From a checkpoint of a small transformer trained on Wikipedia.
Size: 18 layers, width 512, 2 heads of 128, MLP 2048 squared ReLU, 62.1M parameters.
Architecture: rotary positions, no biases in attention or MLP, untied embeddings.
Training: a variant of Muon for these matrices, 903M tokens, 9640 steps.
Each number is 500 + 25 x the weight over its row's rms, rounded and kept within 0 to 999. Layers, rows and columns count from 0. Numbers have three digits each. The size before them is the row's rms in percent of the matrix's.

# layer 7 MLP down (transposed), 2048x512, rms 0.0134, rows 1112-1166, columns 128-255
126:515526483485464510534468507532518528494463525484508528512471522513548457486500501466488510506510488501525478544509494474506516505488528536540549521535478455492462512457555468435461464494542467496503497467503475469538485512477500502510451474526483470479495541505473516475497480528467517501474515525521530501509478425500481490461463489525469497481480511532509496471519530494468532476462
088:527483508495468540510482504535520484526480461511492518510539465481516559510470488492504483486508447490455521539504471466486469484520543507474523524482479520530518506479523500511518502510497503502541524471477463498505488552507515501526518543446523464499467495502505497497531494515486500525537461491542534501503492486456502491528507502498526494537551527492439514472515427512544485499462
099:536506498515506503479521499481538456520484509517521499495523518490441505474509475516513520524506516479497539513506465504440478509472541459495482501491516475449504518536548534554492532505486505468521509514466488498510529478539473457557508523490516474492520490530510458500532455481480505527482524520470491472527511510509526487476507472502469488500498496546533496442517500477495505491496
098:555533505514489507492528468506480512487535462515498503536499505477514526492491504490475505489515539498533465494480533494578531479460484475457504495501497481513534487530512493479484550503486466455505503544534478479450497491452474446489511500515518516466470513467535513488481490506489446538528492511506504525459505517505535498489481465521470495514482520460531499472533522478480473486489
086:465510490471462507506488514540532503488531442469508546449485516530524466539452514450529506491493527508486481498506516493522486509468506481507488512440523494518522507481481506515477517481482502493476505500465515468512505441496477513501485489463514491476486504491543462484508502542533495506483497457505486466476439523525523523541499499490567480537498499523494496502476526487468483498541
104:507466503499481501513517487482509473488516504450438527507553514513496530480543486485512500548497506459521518552533544502460495461501489498501541479506453487410485497443462519511489526482497480465481536510531476488480479509505520542550525506484525509530512489493520475491524517513498529473489564501541526513497461510488508508502486489465519502486517494480481471509486466506487479484550
101:495479472493505556505448477454500508484505490451518508530470500479490519455477514496515486477490494507479543518499510508470486462480518491491483465502505498503514511492491558485508530460494538576565470518533505479496521517504489498475476510472495487522480485521476474487474465493499515478484535465500463501497452501497478544503478519516501486499526504522458506473486492530498513509484
090:479508463493497505506445513512470501492504507481476530515508490497477484541512500462490489563509504524439537497481528485502474489517494499477508480530509512449504476487507495556515481422517511494499529468471512516524503473475471489538479514469499479507468513503554543508508502498489473546529470465510487490506493506468510527500540529463487498487487480503523489498526498492510515500535
102:507454482486448480496504521500499480499499486505492483496487473531544515505507524470482486496532490513503522480551493492515473477492465522489504477463485519492479490469454517472499470492499492467475425476571506535511513484472469523488514494487492511473462456534444499488463511482523479512506487507477487536516533489537517550521535483535496518481513485505498543487503487465499495527516
104:505484534535476456528496522481445450542499471499509507472508503469507490476494492463483473492501512497544499499514488512501516500520516454544476487446503485480545470542529469540515516506491480519502525531518502579519478492516478483544464505558484490504483480450505520502520457506504522524478491522502513468505481531497468495509475455490494510493512509503433504509479505513534501495534
118:526492501462519435479517516492535517530503493485433517494521503514532501509487489496514514496473463590489505525491529520473503501515466517489496484458537506482502496479503544526486512485481525478496507459453507497494506514490493533509477526482484502475458504509511539521474524498465492501499548493531495493527476496491473450500508498500523520493510478527493510471534489500500498460464
112:483505517506432505449529493480510497457569510505455524568512508470503467518558480501477511506534539517503497459479512509487533511511497538551491509473503483494557461495490535504514508477508517481519504518525519464466494509552508493479502478485508469479514500505521475467464500518496515500495528552533453500474466435513510501525484489482504482481484504469483442488518505491493497505500
100:490484514489483535535498519463519537498514529502469502488564488516498469495494503508554463551516523507493502495444525469481455497487482524526499497491508492490481476515499497499468496498501504461467531516534518531526524506495481480488495498521479506526526487454558499455525504521428489449498484466522525507478494514518454455513488530502499513522487470485479523497476496508504479520489
097:520501501502484455513487466513532500456472497466487504468531502478496514519451506521510510497503474495455523551498472513497497517538465490516547555473548509493507459464508472493507494490521503503538493490501512472518494512488505512528505496484458518465503476518544506471521539489521534473479518528480530495480509501521521526499465568456488476522487474456492503489523493513496546505468
104:520441585535462486507481502520496527513518491504520523513457494506507485486465538497441484488500476494479491471484465523507513488499475513502508474526533486511538487449482507495501524482516511547444532530461486518515530500512498510529479542496461533479499499553456493509494480471489507479543538518515505510478490500492482488510556527471506474495518489490472538527485469514500494495503
096:511488506498505514494478476508464438507538511515503502521491448508516506481487521473507486493495479488512526455522518513489500472485490514505448483461497506480465527504498477485529508513443503512487454506539556477493508544509443562496476507521500456498500492511512517459519502496508506502471513539502520510453551454460491493508500506456446490518517458481465496469515503574509499497516
102:539508546517472481482511479483519480525468513544503546474441486538526484492512518462538517533531511500493500488511509544502513496474518502493475463494531475505484515454510495480503498512539506549442490484525519472492483481474505495527477521494501523593492507499492548506464469514495464487482547455537532508483493467496547498437498478485490512496490504517540517488509477500500511453522
090:535484518538484517506480478511472465493526556520504508538518483560513522482502508454494530523474502477496486530464496484471491497500512504495501444466501521485509513487495522506520508482510503491493478496560488465495503477508556502463495507451432496520522477476482514500484483516481493462511519552470510525482504508529478499530567506447510537496516503488475501477517504501502539476455
106:450514531469488507558491511495497506507475501471488528494484531542486522524491494520483498492508524508554479500468497500477473501537491481437514515501457525487499510496535519502488518520491510502453436462474502523525555534502491510497482489495526468526540537486517493487467453527526505518509504508472532481527514505490510525518505500492495494476506472429535502492493532490505548474524
105:507475509563550503460485486487523521537510525499504501527556479579526498502498486500477505462476480477504492506510447540499527535484498479527488496491537520496482477428502520472512466478522479501479503511492525507540520477514482505525525517503448503524467488490491548515475503496494453533510526511516492473439493540518471510552505534511473514458509469499507462510497460511512495515509
097:498514466493520510549478506482561516476496515532513521531487514504514523493534495492488501506471491463498491488477533505524499516544485489485526516611439483476504504464516505548524511484500460495481504521492518494446492541494540453483551496527550532493475496509498531485509495525491489563497498517465507491507500510479479504484442526512501503497512549578481514501475508466517480506519
086:484507508477492508491491486528546422531485539491526514530496512473516493526496496456500503535549507495485487494545492469492463457478491521499481541504473476522542532479501526510527489479499509466474525507462526499481502498528488504461504492484556496540497515470480496459501522468478512507551536558519487514507492524521567485517483450481462520523555530463535505533482536492496501523503
093:566522494519501494514501527528468482496496491523490503510497496476490502500515509481515457523496480495509496506524517503469456477521503478484492543523446510496500482523533510509474457498507454540566496488474511479517478512467476519484489491534452528518523496498499544478522494512503519505531497478497518502499533541457483493528493483481481505461535502474452489501514461488502500455484
096:496516494520576525512489500475520482530522511517496487511484470522474519512456513518477462525491509485502514502486531502525505500523509524539524504495511503500507501532474500468473495539538483505532548445531460487489505509494478531465543507537477486494511507490471493473497551509471458530500498494448534502493499477498502487475493457545454511473477509511493455503437534475473508492524
095:500444444490508484564494469486489475535506520496554521557492512520420509484509497499513474536475527510488505498498489566488524475489534523462497478514528493514512533503521525499497481501510507513483491520459525543472535521590544532492474496517494451550526499513458495493546495483545535496525492497511449486503477477507531474517541471514504522515525507488505480476461533465490496527501
090:519506523464522499513499489527515486518495484528518542571468470515504472516515499507521507498533496454499498503513491541519501488513514505508482532523533504534462479532526541484516471525483477497482491525463500482470491516495440487545523477521469452475452504518526507458516492495499504501522535512568509503507484524534498462524500500525510487506515498527540518471501468513454528489497
099:509496456490488525482483519499515518483543414503530509539535491486549481522508507484493477505485496524484509516516537497476494495525480498544502502517508523486506499543510500488480502522506484508509486468464504493493488527524501512475493469501524504450498507512488504470532518475499474537515481489504504480514467552487486516478467528488494465508470487519525485488450517499485460522514
106:533516484511544506501499517479482526522548550490532518509519473478540508512473492490491511496527502507524520520552510489538512531500500474528469481473478508448456492474472492459574475526487447530547530509521507505494520523464475511476470459516478499523536500503457532514485484541475496475487520436488493456491517523517528515511530527466502527466545541484444540514506490492488529511488
105:485478490494485511504506498467570542498528503489537503514538537455491486454498543511544486527477499493438508483490486529523492501553502509494507507520517505451449505518511515493470479509502499498504497528478543524547522487460519484481509543567517488479518463533534509487467470517450543523464521512474533532456516538512510495510492531455525513516507529537550534510542481543502503506480
110:470458516511558472460508515469485497514508475503470539528493536492495495475502490470469542503514471502483495452476493524503497541489506505517517486504528517480516496463502505567469500480498454503507484576531510525489520484498482489513538543549461488496521488493524457526486502502511489510517504517505487514492498491479500495491472506550514457523463508489511489494475479522503529531514
084:482488506480516494480462477531473510499528521496509457473495462500484523505493500482493522466457522525484493492519495535500538564499483491469501523529463528533514495502483457490468503523443508523490477493501505485503480522503493485516514493542516497522452524469528524533508454466522478528461445505485497534496510488511486515493488507504491446489512527520538510492531485496474476505486
099:503499527541493462487513537504485521523537465521502521471504508522515487509481493485478523529525476460484496518543502525504543512543495517537498470496498469467515479520492524487495546494499546498489521509455489500489505478502514531494475512472493488505468505513564497518488487494538485540469514501500504487542516502507503458537553449486514456524507521519525510506501520455489499467483
099:488508493490490496493475531515508469466514515483528518475489476513507474546512521455461488503494469551508480450443475501484476527489483493512480475527526509511425458485507512496492488512505489550491529523532462512519505486519483525502488517476507492502497513501491499530470421477506493509468519515483486530477510506442484515521491518478546480451493512468506502525529545479490500459507
106:534470506536503486537502493487511509497510463522487455528439496501499501483528499461515497540496528494505501501545490527496521493535527514504460517505513504492514494445520522460507504487509571468541497446473542502492486516490510527530489471531478504469492524494453522524527494501548531537465497489468501535533495536495520476514490491453529550513499474486476538497492504509477500499486
113:512496464525474499429504525517501522459483507522449490484495463478521483480465490503483517461496481520433525474526510519476500495499510498502500518535508457509441534484472468463479494531484476452510509451499513485525494524488484469516535489512490478500462496497523488519500498494542495491493511524522533468486516512464464529484523429517501501499531482501516472490502498538483491491466
112:564482509522439491480514516502516542509502491485471497465515494494502487506495466524505490495507465492516511486465502496515479502512469530541490481518517506515465486540475468512437507466520503507486475505505490508487547518463515511497486503497434537502479514498492516523465542491496498484491527495488511499504494461526457485520461494530472483484488524540521535460481515484493494491491
105:479504470529440512498504461490495489512513501515487454530507471506521459511521504459496494452490530474499521491541488492463517512522523519501476514438493461511527491487456487498521495490447493482515503526465499497448513529458504526503506533494452515509494499530552511569483514513515458472498512441492516465505506531501462528554499470516470508496525540495488538463537537521452507512481
089:514540526515488451483477522491487500481465486525460529500516516533499522498488451547515517506464487524515493482486520498444497540452513501516529523518527527472437485486454530479508486485456535500504493500457516495511506499496526525543499543504500466515558505496521504531518510512482470435521493477533540531527462498483490490454511492483501486510497458461458503448448515528476485504533
102:501488529483516512506510529457488509484506528506540525505512501519474489517503532436504473487481491541468498518540504510440504504481499485475506482535461501498557487529462467481468484461507512471505484532477509508493528506468477477478500518445497481529473507480505554507533477476482516533511565554517506536474516462499477495505476497496448534522510471497507511499447518535544476496525
100:501537495439480456541474466464500531498483531452471494506465468474490512505515499541515494460509543497499475511486491532526522555539543521489495497469480490498500512517476517547492491473507526518481499523500481466535467481461530529491529509495473505505492493492452481511565512505492506462503502530496491515521532512474482538513526503485523476523479497496487491504565525506492539506475
105:496520463520557492499523456501484496516560503514487453476491477514496512485532517483477496500504501562423500495520501464522533510487489492499498467462478476511479514515482468482488474485477509556472486460475524506442480526519577505506537496468445465490464488475497514489514512506540470496484471485590485463469489508508483495436517513500518487517495494516489490524485514497486520463501
104:448506494546554520489498506461496486526461540529536504487493509448538544494529539488471501475471468459504499544531485491484494527504519552551468475506501457472553480478508519487492495479509484516529491537459439524498524502514509565512491463495459517511483506524459494527479510550508523498486532501538512525498509525548488452468504513511495527527469482487515506511543498469486520525523
098:485494517479523450480514490462544498525536477496491471509481525547481500505492509531501521489508507497485507513536491511507528496540497527482453534469493478494493515534501456481513472514507523499517492480506456515497466554522499478511476540515479460477472494537532458520488457472519499477544528511481487502495506475524548520471510520486484547491507499535489476523519496512459514496514
095:482535471475492508498526490495506498503499531482516499514527582503506514511523470510517470510443493497550522488558459480511510520491539539537500483506517506495481538490465485519490519479466538545515494542504531545479448458464516504468525518534501511477501520435468487519524503505435506522480474541526532548509508481543464533474508542478504486503498486523509461497538520509508477496496
099:517482501495473506480520524487496512544465485483493509484488487538527505532497509529487495466508500536511525481499506481473496508488530498510475465518511497501499534509494503544487442472502484517503508506467496470537502503518519470495512474555511519468506514512521467486513489458521485541489499495510456471500520488493492510490503527524503581488485485451522531484512505535519495494462
092:482516498462502513474488455470491549539508497519541483449511502495539496508498499485503479523503494453471475478491504478501511547494564483490504487476541496493524472470480487485483503482444517465503522539478518518482540515491506489513494456556471484491564520513489501524468513475500478504502463464510475506485444541495497507556485505511473489519481506506532508527508467489534504475505
099:457490455512558517501507509569516482497494470486466530516506450490496506480539489521514464552441522491546539503504494473519464468461537529498505481473490535463512494490485520480500509510519553509443512517512506495497467497479496535474505459499505496499487458548496501515527555474460486490504466504521483537517516467508446522505507501523484534499507501549515535495496540480514500490563
100:510471501497491487509492460496512520523517486485486466482495541493541544485513490504536549499513456490537472499518514516527498498505535486500474483525461496467520462475514489474505475516462443435558487490530502492484486517471517504478520507528529480499485530492472515487488489508442475504474485501514519516495527531516515483480524460536502479485483503494542534514484511465515520499504
103:507485529492523553526478563518518511500504516536460487493474516484533508466490522486541511509494508524499484471512503513533512490473501471538493507518520521507488493486498472524459473499471517503522531473532468505542486454475526508517504559508449457496488509479488510488481510504480487435506511510521493463491536553524487526509479505469505499505505525482466550481493471484521484502501
090:489522484490503502523462479561511528544503488553500486474482521505518542537479474553482529505504530453525430482502487503489540490492464480502474487536488527517532499504531511489494511461492482483480461492531462493522478465488504523507467521523499532499503505540506469442469515536483517510476501484500505515534534517490506482509460539482459490480484491487519514533487528507462485537493
107:552524493489523503492510489510495538501493546485510493488491469501482541485492493485498489497514432537474504475503462527494503538484497528503524507513475507492507507495542478507505526534510540507527532451484512488489482455484513470518505507486482511482556525581558489506485529522476486507537508480498494528531531454529487466488480557488518501485494551474503515523489527471531498476519
102:473527518534481478535517520514483518521506551491460486463478494499489529480429507514493517485521508513496489497535495446466481507508504471541485465430483520495489504502511481490513469535473496480506461454529488470519458508507492538468540567499521519508493475534500471487533531503518507486497578515468521569466515464506479480509534505482508488479498462539525465532506472508525490473495
104:438533506488468515504502514506516527538518505481507518483472496469445534546499482470493494510494507519489478527510521521468493485518525451510467477498478456523464485485502505504485536490523474500507484485445452534562524507506518512524521487516480476526512540503493535475520504506478505540512492505527522512494545527495513511522480510488482492519498511517507472530482521466491492526483
100:504489507490452471517508528526492500528517513485486510553484512473505429539452498510546463491474518487498517510512473473535538508530508476540542466485499567511483455489535531506465531457513516462508497490478506472511488534489498505464466503516527499461493481500524474488502463489483521482545496457481476562488488494516489490491453516513469490473478450478497523537512529536502448447472
101:504521477473499471486480495514489533514516501500461547484468518525520534501518529470535482488491494515474457505527505484479544516474499526503540504457538543496517479546457492499510527546572506514557494484494478475520502515549518520486487484502513512499505512457525474468491483495457492525494482492483536480531473522541493508492465482536487527541507529499494483504466478511457504523492
# layer 7 MLP up, 2048x512, rms 0.054, rows 1113-1166, columns 128-255
089:510508513497484499487517461476500486531483494486508497489502507579544466544484565550493521536511524477517462492481488504506482534493537554499499502468485526466524470532534511503507487510504488479508474514546491522472474489543538504504485514517480480467497545446488500496538521499500485527500494513482507529493533505513522521443478468508537519495513518457518503494482440463490515522487
101:481457465530503501543465489470484502515515508516498507444479468510509511505503511448526533511525509468478470546479514500487499484530497496510513476496480512503493537532466546497497507462520503541497509522513504521497511511496471452507513511522470491482501506507492509525425520492490521500487440503507499537483463470508546516567487536473522498526480493477516489522486474532473489487520
101:507507480500463503547472499460497499513517510510538504494491512454497489482462511486505542500495502477497500482498521504475546519453493497497495528502484487545503505529482466505474526497492487491526503493507486505512551516514496523541463485496515490499500503479527497509480517525482496502512450491503480481478490494515474462465515507533548476469526563528520466488518483508471473555505
086:486492513532516525459489539464509517501506511485487494503497483537450532450526489521489517502530465467455528513500469507496483519484482504501499458509479485502475484501496516562490500508510493520531482526496542499551475502479517494524531525484481526496477513490465487526553506457503481530538473481523505501523506434527529500486486481502469529495480513497474497485458497512520539469474
103:539520531512489512545535519493520466501507476511503511461496461533506505467514488490496510556499491494482517550459483522526494544522504512470543453537510499498487528510506474479522525488532528495494494510463504527487516471525480509528502529527553521528501471481489513464525487519495516486541473494478501489494481497504506513499536475474499484507503535525506511489489516447524494513503
098:525484480497522476512520487507516515483484479506535532505452551508469500495450478500484488477487479479498516494509494492483475530523528480535541494476538535532451482460520524506485505476539523520511477539510512474479516517517528487481522523519515511525510475531491463495462498523496536547504483518481501539492453484546454556506503457539485447526526511547498492505507484486508527481490
088:510504466504546497524503478560536500458477496481540434507500496508489516545491524515540502521498523452496517553505533456511483515536534482492520478505484485506501501487492488472528502509502485454492530519498536446494506480509492479524509496515510502491504511523483502545502469529544519506471506512531532438467502486496525464542480444460528474525509512485470517488498532510513530517495
104:494487506478516474488522502498454484460474472480512460496502493523509496448533487495544468509510506513512514488526522505512499454514489521491526474531490496507482477511511498448477497469503480489549509490440493499497493466476520563476497544513500489503474527552538501486530527522537483544475488550507524564510498495466518524518457509465508469465529517529476518512525519493496492546535
102:520457486520503471476480519449494493514512475453513518504471529491514496484513512505502474454504543465503481506540456517465509544508489440513492503509489492468526528401564517474535495519515513493491489492501500492528477495498528512496489489505495508498488488431485551496504482494486502493478488512503508528468529484525512518482528476510500485483517527488484483538503522488496446473545
108:490521504544502462531504464477517524452513478495481517526482507479547469523503488515503544522521542543502514494546501498465489482482506500470505512481506481452501538523489505489540530516530431472484448554493484486516505476514492474482518477491513541512546483511467509497539496492519472515524485548491495534526506559556497480506503464505506499484475528500516458504526467496480515533542
103:471508516477517459484526526518492483490496464515477546540497480533546474446468481523502498517532520565501534521560521501524496519513485501515474508516455477558523494484508528527527501500508495515519519480520499497463498522523502470422522488500528503496496478490470519505527530494525493509517498510492489492488523499488489509473512481448509512457505486531462487501539539515486515499502
097:480474485537509512481519511482490515489527517483477477504508529508507511455533455519488459526494458461499513499459490441495500497466506514511487526511456481494501462502461528495479500504491505545530493496517496498490531511515454455514488489510543520499466459496478516462494518419522421495502478481495513528514489502511517499490520500496510529502493513501513491536473529463506515507468
093:489478488482485505470516450503526453489496512508544508487515517488477547453497503506495507505489486510493523525513534479490484500464485509469490504504506539516463528524476435485521534506508551464474502504468495520485508500451507510502471500504540529490469497542484426477548496485491457467468462546499516544541526481486490524493487516481473523502503506495498501475501474478543474520450
108:504497507500497497463497484502502502523508523509527529547439491538484530468487501493493519479475510486500501498531525524493511514493525493503475500524524520527481537510521500509498523481495502499554463448504481502509568467545462476458492495478496508530490523512477535444498484448486513473466522532483524519504494493501502485475486484521530483454497518531530498477545517530492517538529
096:515543534491461476555478500484515499468497540515512448489459495492498491495516497516491505484494448464504489547540487464549519488517482501493480512515517483501489493548490506514476499524481529490489516516509505509505564468557492469467527476522487460492504478487488468524526533491498472501538459530480481525506466511549521507477430523496499470491517493523475503479509473509471506483525
111:491527532498478447519481512457517491472529492502498556455529476497501479484495538536489520525578517505538511484446499526498542494481521511501514512502513477493522531508402484475500534488495541479486488492526491511478434503499506515497480567492515504533547488489488540465475502500494445528493500445481486477517525480513487489493516481490492471500488493479522468525479515460500516480467
088:507496463471547497471492489504509485543515488513530527560527458539485492514474520470446509512526512472509463588520459509461483491480465478475503500485466507473529498548484478524519494471500494449490521503471493491458512475498497500551557492489535496526487504454505502525507514458498532510516503527491552485480527459521523526476483472506511511480511533503508473513495498483483505489525
100:554527515510528535512530499501493486527501511492489507486537463536508506496509491525529486487468499508488508491525487470522496540539496499456498503524456515476528514431546517484499487461476511516481498511477467539459478525500479490470519528505494471474494449510517521501539488478528471516531448476500511441538447508506531487531492521529473495509505513467505485461481478454488505514539
108:467448489509472488492534469526475504519474515490500496486498527465481517464515502514496480475487505540518508522479478502481412538497472539521517498478464501492476503498492497513479536467505489470508496469535482488495489527520495502456501497418521510465492535502532490544511525504525469518487512518500469529535491518527487493512499519480476520503482502494520463499441543494479508505480
099:505533484520504467478458475446534502422477534511492512479559487520471473479497514514502516502447457519495512506550509526526497494479452488514500522497490492487496540451515511495501466504484495528495423516506475516484514468473510537513478536474521526539500507480479475529469554506503509518491539517516498485466496464470531510481489526460507515463436508448523535522503496491502562488525
089:483526548536508475510467488517514480444450498524522530519468463476490507549523524506473518482482484512532575466501476559516510510501529497522499516495483493493502492488517501489492558467468503518507514490469487471555494514460485483519517468509479493523578518486520503521495519499468487524530538472504534523494544523499501475500527529523552513506445530468511480524494503498445528484511
094:464483534482494477461503503516467503489524483551539489471504493478505506514481542515477514509529456506510501544491468506513522447490516471435467517477445524518509492542464444502522522512488508515478469484517501536494525483491469500498517497504505491493493507489536504536559497496485514477475489461472533454485526484507524496488511514507546497517504513505519506521477519529522477507499
097:529480488521435463508483525499530492482535497493535492524494490485532512490488496472497485477527491499455491516500472485490539521472485507486542479493507521536534479511502539494521536514525512492513448479458501506491503496481493535524507481520465518510489546490491515543490517480517493515472522472518502479521516493530520510554522490484518491511495507546477519532542507531546471537457
100:432470488540495523492475481529479504499499462514483510534497520522494478492516511515504474493461501508458515492505522519512482465457531530483518501479467526466512537515466505464436498436533485483461509529517484484493503453487491510522463439523477511473464507524499513510502510481519482473460539509481476497536482535471525494487530555508490540488510515466496517456516509484500478509518
090:490513526477526510508507471533519476544473495554506484487541492506514464471464484533487500481506540479449491503546498517506524490500479487484550467484504500503487465506478492521486482486495493511531506528482500492508489506473486511547503441500473535510510511514475497477515521463485548452494468508471482459515495500499531504498491496519495514531470526516485516512539461525516503483490
095:476443503521551519513494555494533513480532516526507518492453514501528533496512533496510467514525516475514514474493538516488496506483474479478494488513508449459485494532524521532508510497523492533529488445481486484555514504502546515479496498548527478488518501506484459483486484539522524511468518501523466510527489494474517515461453502494497499504468491545485464451522513501493544493489
106:492529459460502530445557470513546517483500502479506516507472485482506540459485509537508539501487514491485539516460447491517525480490486588467517491480487498456506505498462473518504536514502494489505494492502484532477444530514444542516513464509538515501509500520486479533508525495477523511507488487501467536491482481521523546531456495486515489534501509482529514495488510513509488554535
099:458448476476487496476495547494550516510550508468520477474504502483493465481514476494492483520458518505487512532498510497531491507468467524511504491499500523488414501516484496486481487534547491521509485514470467450460495517477469514469559532502548503555498508493471501505465508493497498496501523542557485463521498508520509470514514501497454498480480505471491530508521494456489553473539
095:502518488500530478528473481499477511516515501459509520536501477481456501505498502520503468473475506478498489420513505495527478500511539468531505517448503511540480508502525491489491527515486503512527479512544515552497501492535506539505505495488477490518482487516514498485484454497511488476516547505466541519489538521533553482515483523568508471510493499485459476530508520512504488478512
086:486517508471474508515521500508539482466510526450514469516517467502514508501495501540524474488534507513508504502476469533507490430460432488537513516505505509427458516483489500496533534495469501504518472509478515528483488482498519499462535503522482528479535500502502489471476500514521463520467525490489524519490527495521519456487530514523450505524478459494498466490446493489493487479483
096:499502508528492511508463463494525553471498483512492520453467509491481542488527477467514510510490473504501517492479488533505502520499518475507505524462506458485479495517506543504450510499514487462471483470510489500426511508517504508535532482511536520505503524477541522533481449502541527486482453510488488514474574519508505523457501496513484522450474489540517554498478512423527441475522
098:471524528496472503476508470497475509525502525536498453507518485457515485457482482509516511503538484528505528501468502510524538532513549529531491492492481504533486496506510501501557497482479481468501474499498484504515537479485480498475503493494514531521500463511473500527529495512514488546503478547453482530487537479456477490501481527482553503495501514556538523490511547503488495459469
097:500474505461523485511473482539551542481534508507492521495537505495477508516476471505539463512520555508466468478496521510530509501467504509510454496499505514455502472500531463514527463523504486510526514525472512487492544477471513528518520483498501510496499492484478500559500514492493510508516496532513473471449522516493533503488494480486524499477512483478503504539507521567519503502515
106:482501525472535526469474502539567536477497506484535482507521508485552497471466487528499539526488517565510497540470504413502452460484501473485542529509477513457502524507486459522534479480492505484511490493530496517506505465490494500475503511497534526549478462451518505498472532521472516506512502475485495523497537532496503485486491520462531522456463508512501489493532420509517496494527
107:493485506442529538502499478491478488504471549527488450515536497499504487472492476466509446485489467508487529536503455484491485477518497480469468494459490495493498470509488514502508491516503507486469463505480508529483492490504476519439530502466543518483496467499454493492460498516462517478499532518503468495509523526512551499516582527519514473492482471460437494505472512509476469541504
104:521490457502498505521529532488548492501513488488499505527464496479502517472491498528500487487527492517490469501519545551544481567479492484477517497500526513473463492479455532493503540543508487559450510466467510485470492462494452466560528505468506530470477485516467490475533514497477516491531490471531495457491503547488487485466490481517518479526441520499490497488519475505519511509479
093:527519507511449468453527485536514519477493485495468528503488498518499481485493522479481485499551484467496467499473512467486520497479483500519521509509478448568535502503535510494507488476495482523530470479491475550481467501538501541499521509470505490540477519504495473482543506535512502512523471468476545476537470523508469494461528543526475524460491547492500495503507481546506471479487
096:506492472518544524477536461480485509500500519497510509510496493547514503493509501505542446487493527537503503495512475479510533498528496519455511500516476540486488508483485544542504491489525497530477469481504497559442554498527487473475526514489536476502526496478480537501463515485498488470500477450521502476452505536501494565488508555487525491495483513530504512496470561500489507514486
101:480509476537462502470512510513521511494488515479511491490489513482476524488525502518445505517513495460465489470492555481492537543501521513541479469459544516523499543518513453540495469547514563486503515554494578503477521468479503507515524469534474508528513508518480504501530538494494512463488511504514514523460477499514514500468474481506481528532513493543501522485483500506495447486473
099:494496486486502465530570477474528512500498543495518486505486500506504525496455523518518532524496461461523529481479505497473481515521522540508483529545504509466531501530476475519476505513480520482494523509488469501485497472452510450529532488526505489518491534537482503477521501509497521477485500508458499440493534497472546476489464475525521516485490536488553535517488493465514497482517
100:534480443516488470507530508488517505488510532479529483472489488523535477467488533473458532492484453527511477489489509496487494490533509484537505509488464534503557495539535484491515483503521521528456546543493512522480519511491519558529528462543500479504539463513453496499537533516484500521495521499470479499503490486513477541475494476492476544470496482536504524498467527457526488491503
102:523454490463517574465517496458504466464520483469522500503517493519538482498501492496491491485488508452476496486501463539485501496488499506484463472489472512493514487527503527556479513473504501487508553495518481494493519449520513483508506493491495423521499487494497507489502555503491540496505490493483484547506490527522556492495454481507470509513514500460493490461503516494479521498453
100:476522476503469512500535503487475523515558448463465490527495491503533513489471497505493514501486535491455521505501494495532531508552510472507517494510469508480492484506481519465490547514480482480507476490518481508511531489498507515524507506558501495498461469547509475490476518506491468540479496495507487461498496506483477479511476515493490521537545496446528537517508480499479463495510
094:507501488476516527506521506507501498534514487528533469513446457499517529481517538536475516485508537518492570509507497514487502501462506514477486513509445488538482508463493462483503476496459508510456517492506496473438526524527510512527519454498515487469525515517470510428500493536520507507500509545467476510489516478516517495463528482552521484512523502485501557510492497491513531575527
096:513493446498498479524510515518509550434526471533482486484532500522518489503488508480545435497503502536505519446492480479520506520526492480483485551496507488525486507474525511497442496513466528478515536483542491501513464535462511519512514512536496539514530499535461468504493482517476495461486498507513491455529499517536486467491469506476484497494513448495488469508486495527519497497508
105:550487567449489494515493506506474466514455475521569519474508503499521500490515481503526483475494517500524531532490478485520509544501463494481510488452490480512514542551499538518450489467509477478475477491524495529539482518536478520533479502485447542472493519486490559486507468480497469527544484479509434456478549461516492479514496522470528538496492513497505496517446527448514517547446
099:461511500497514490539501466442487488477494498521505472463472497496495510492500491563507487566509507530515515507497476485490512481493510499517510538533473492528505510474491503485507526531489506493486479579482499482484488480487455504469530492490445477453499567524492472534527522511490474484528498479466524520464505488482512533492478494485501501501507510514518515517472512529514497489486
096:488512531503502547540512538526509488554515482492481497498501512518481462481503525498487490510500505483542510477487517493508490472506512524526480471511458471532461487508476504525464492517506517532489470510508501503490519439518510507488531536493515505469503547486529473470486476519456469481485497561482475510542545605536542555524508484526478492506515459434441523508498479509517467519510
095:525526492508486514499502518492515454482505473555505490481523464528505538461468510531500497529445470565498533496481437534491472506460483474458488473488513514491460544528491470478496490497517537513522526469460507497494473520498511506503473544503526549485539490473496473473504485468519492481528508493480456522514494509500466491530498515588491481493565446530489510479484513483490531505502
102:475497542532491516493544502515538490494496486522539477500496480524525507494513455516539506497493488442504496493523542517534549434481536488483472495493485509466479514545521461487532506515482517528522510484464464483503481483518528508473474512478487540516478519459440537527486463529562505492525487520520500509452503475470560476475516516521442474492503488525474489496490509459519502473508
107:494547555528550545554476480513477499490540514469490482511480485520511487509491532492474496494515519480560501532506477480529481486521529471448505492495504473480477529530506460527485510457511487478526498462525465487463496523483476499501459554476512514494524535560479550521542528496486570458487525528486481528499520492507508467508501525569506516478488533505562492509537504518522482484521
105:502546435467501444537473511495478441505523479530521510470457559527513506500485491494469468524472500496540529512532512509503530538484504492486451486472489498484481444495532497502504539462533505485474509520472506500527507491505482455503525537552530511483512494477471525477514475479460534502519497545506512542486482504504492481486505524508521477513489478506517537511466500486503500527473
096:502470468502482501499494485494475517509441498517512502514525480468486541449462522452503515527489471521503510496521500503522448538483558494445492526508501484492475482474462501497494476531485487511479501538499523495542514466489526504467522524515520515452511547467510478455456511491491505545477459487510493488496503505510511491476525510509518486550517445513493514483488481460522489486452
102:491505507533488516459521527484530494486520498486467537500460482481484530513471532490516519473526504509526498504493464485510469503536579507517523511489486489504524494486539566505530534476473466504483518498515498516474510472531472486511462484483461509484510519458479511462550530480557521501539500520526510531514547556532516521487504504464481453465485503455507508496536527464461471470446